python train.py --num_key_value_heads=2 --norm_eps=1e-05 --attn_scale=0.125 --init="normal" --init_std_o=0.00944 --init_std_up=0.0442 --init_std_down=0.00944 --max_seq_len=512
Each number is 500 + 50 x the weight over its row's rms, rounded and kept within 0 to 999. Layers, rows and columns count from 0. Numbers have three digits each. The size before them is the row's rms in percent of the matrix's.

# layer 8 attention key, 128x128, rms 0.14, rows 109-127, columns 0-127
124:467549471527523560507593480557571441497542527430550472412523412555508461488469498425417529467507488493517513487546477485468480441593459442535475594492523519519509388671379553491442418424521438510498442558434400459470485476484364549455505532506571547544427476487473533448528427524531480486526463477492518513487496516498531457573572491489458549446544544583497447510472477424502439558509
093:509449557506514487602398457484522522533501534493528496389548543444454462443360490535451529529566471464555483495511507425522491432493458509510538545407534509580552482469543476426529541530504552489525470396581565506568595557488498446470532619470503567523488417481557414466445557525504503487468547438516475534437444564588496500453445479548514544469463600465413481424482489539582452582489
119:459423563580563539523479509532429538532526461465508434385544500606488477469477484523457481419502468474443528525548410448621509469543560565556546533424505448472529456394525517489396485445543470547512479562467410465478465496540422535506435486564614498494538432554572554492468502496518468527479505451481555411486462501454503456523613537538519525588489558476524548544491377527586528465491
094:501487416549530512461515484532462528495523488403363448486510499535494470503654488494559459526508606507506419439515510597438529513559508558484506449510471414579558528435525433485475461458536433481461551439471432578548363479519465463504487500551511470447547444477505483534439536512505475414601474563500513568554540506437438462543604514519449495403446474441530493475448406521473477477562
114:466444390562489553531593529540494583532531564410449545444474472559415481473601520543507487521456494463501541485524478496625505475482522511504519457434483478510536608484555407534542548432570467503429527587573531474500524450459484479503532491490473568383533551513568485498510537603458552486492521486563564530475528407525400587468481514491521557532380533411459566555587520484472490474498
128:468473516526473497431535573405469537460419496586434486598496557490510573447553472460540453454495492424450503540530463526494431522499526502510551468472506513468519559482532505547628483436534486562444550532526469543411516461472469388548421538623482594376548494545495459526406473509492490483533480499461600455564525465513445450531640503496546428466452448426596510471510545513448511465480
124:472520458520463551517504510484513527582511561501444388497413536522391538407490454411460534452567501475557519486559578520590583521589458489476510514439490522584520397567545486491572433537602509427491458437538522475533463533489451525516510497470559568536426424448472407420496490507450470518449462466504454498580587486560603388548541509516522512491494569498433544466443557468554534477495
122:569496503468469532514405479477501520502411546464551521515466452534467617426457550538531560538509466560414488474474496493586487504437491511449489452467441614474501579542545463529544405530616489538406458451479527507597439539455509413477591563508513500552466400440397428484525594450485563550493524405554469456500485518549494485542492521538362456501503425447469438523480491490533493520510
122:470522505485485516500552511467529429498543532491490484574487492517523494473487601509472571468457512435437583569493497451491573563512473484531634556616550536460523567460461373481473514533535471517507463544428490392447490519525523513458530416534448508587557611444492516547575527546487563499433493477521523480564599410493524509491386471485429571631535459453417562536568517464524514496528
098:482583542442514604521505528436443451471516484573543481534551566500549593494424556501425534507424534493454597584504468461448432529429514394493447551464484576435473518549481560438514574476491512514556515537468470457470637484490523474385553550512487454546451551529496466456532609591453543533511457466535488379546529477471514469524461520437527492556595436538525490531464512517393460503497
120:501479552524546448429496423548590516536476438431419425542513467477501440581565432448539514501514488533586469465520474439442457545586404536585609374437571480413493457520536502481424532442558526549511517542527509515453454427491468534562507513520518549449479482565434490496459465530575486496421540478406571519446565450459506479494475432467481406449422492491515460395486438509515575534511
122:472498454538495535603527525567495485469534442357461483472509493532453576528421404577458575508520462537438416485522433488500538447551398600547516477539501527522508529469555466478524517551537539496418549469492477483466631542514520522496398425526603516480532450530461511493527529579425422473512414435547493493475565451524522478484586562531536460543525458564546408490486610522531580479470
105:502467490418517501465493447543492580568482509533511479571500423470418459445585478439481365394527545479567518520419577489455510481524520513504525456487520497424489444484467488575460435473533445404558540643525532511539436499471526513514532415438459410484443504514423458554537571440567583533409464553530530556551499447523544544503480485511466577521437522470512566521594391477468482545528
125:443480524542527438552512444449511568534462475542489554498514487520459473473487538488446608545438471494517472539501519531398472516471563496418557497498407522518577497595559513572453504538514435505536555405408435465494458497468540504449450532566554555364489506480451505546433453517534396505562481607385435570516503502546478525463523389438480476474579539512516517530486471345500516553482
129:585483577511488499497477483549418477477456432564544461583459551659578550462483518497443474502490459469535556466437539447527492512495505484580525479440561487458563571419532498550560495447430456473507509470470499467542445459409501456473466451528470454496635477591506455487514526477595526430561360507500496410563497523470490455597522588496527480494510526436554580472457421558490472560533
130:594498531462452548496444516430446472448458468458574587499505409421545486477445559515560495533504480477577507539506475474618429423434461419521476548457476525451432560452497442614534523531475445563446445448493502502527534472422546567491501439616440495528463489492466521496496543529503646494465495509546533553465503472573421528536437510513544629447427511519510521487479556528528384481551
115:567481532509491530524496519435414462561561459482480478503484515455455445451466566487520557449484505472483455585625441414545446508492563383509535523464547543492489451535458513459449508492551515546520510537585431410369570584487446499522432453576474533534588520521559405435451464558421523529441481459458534487559471483509503403570490472520539502588460577431477505485392513531582482473446
123:535408486514519500448541484459565522477473512498567481528449548520453485429497491539417513507503483474403485493417576456354543462472571471543552431579423612568600464492528476527492559548568498495487570439421510432502588557496530510423470522442472584506581511528540483477445427514462453481414489492493530474508513434498499410497447498508472403624555480446463508488550533436480609491506
090:554465513461456437512469505464432526518462466495525414475481561435495389498367477554442515473525539431544553558435464467583447445468510470482539490414551507506554530432595472501597565604491566493558519479452589506556591471502431511555403579531516577481453518486558466445424503491519511518398536483524549481415507473534455416477451512493603420474500504546447438454508533553502517534538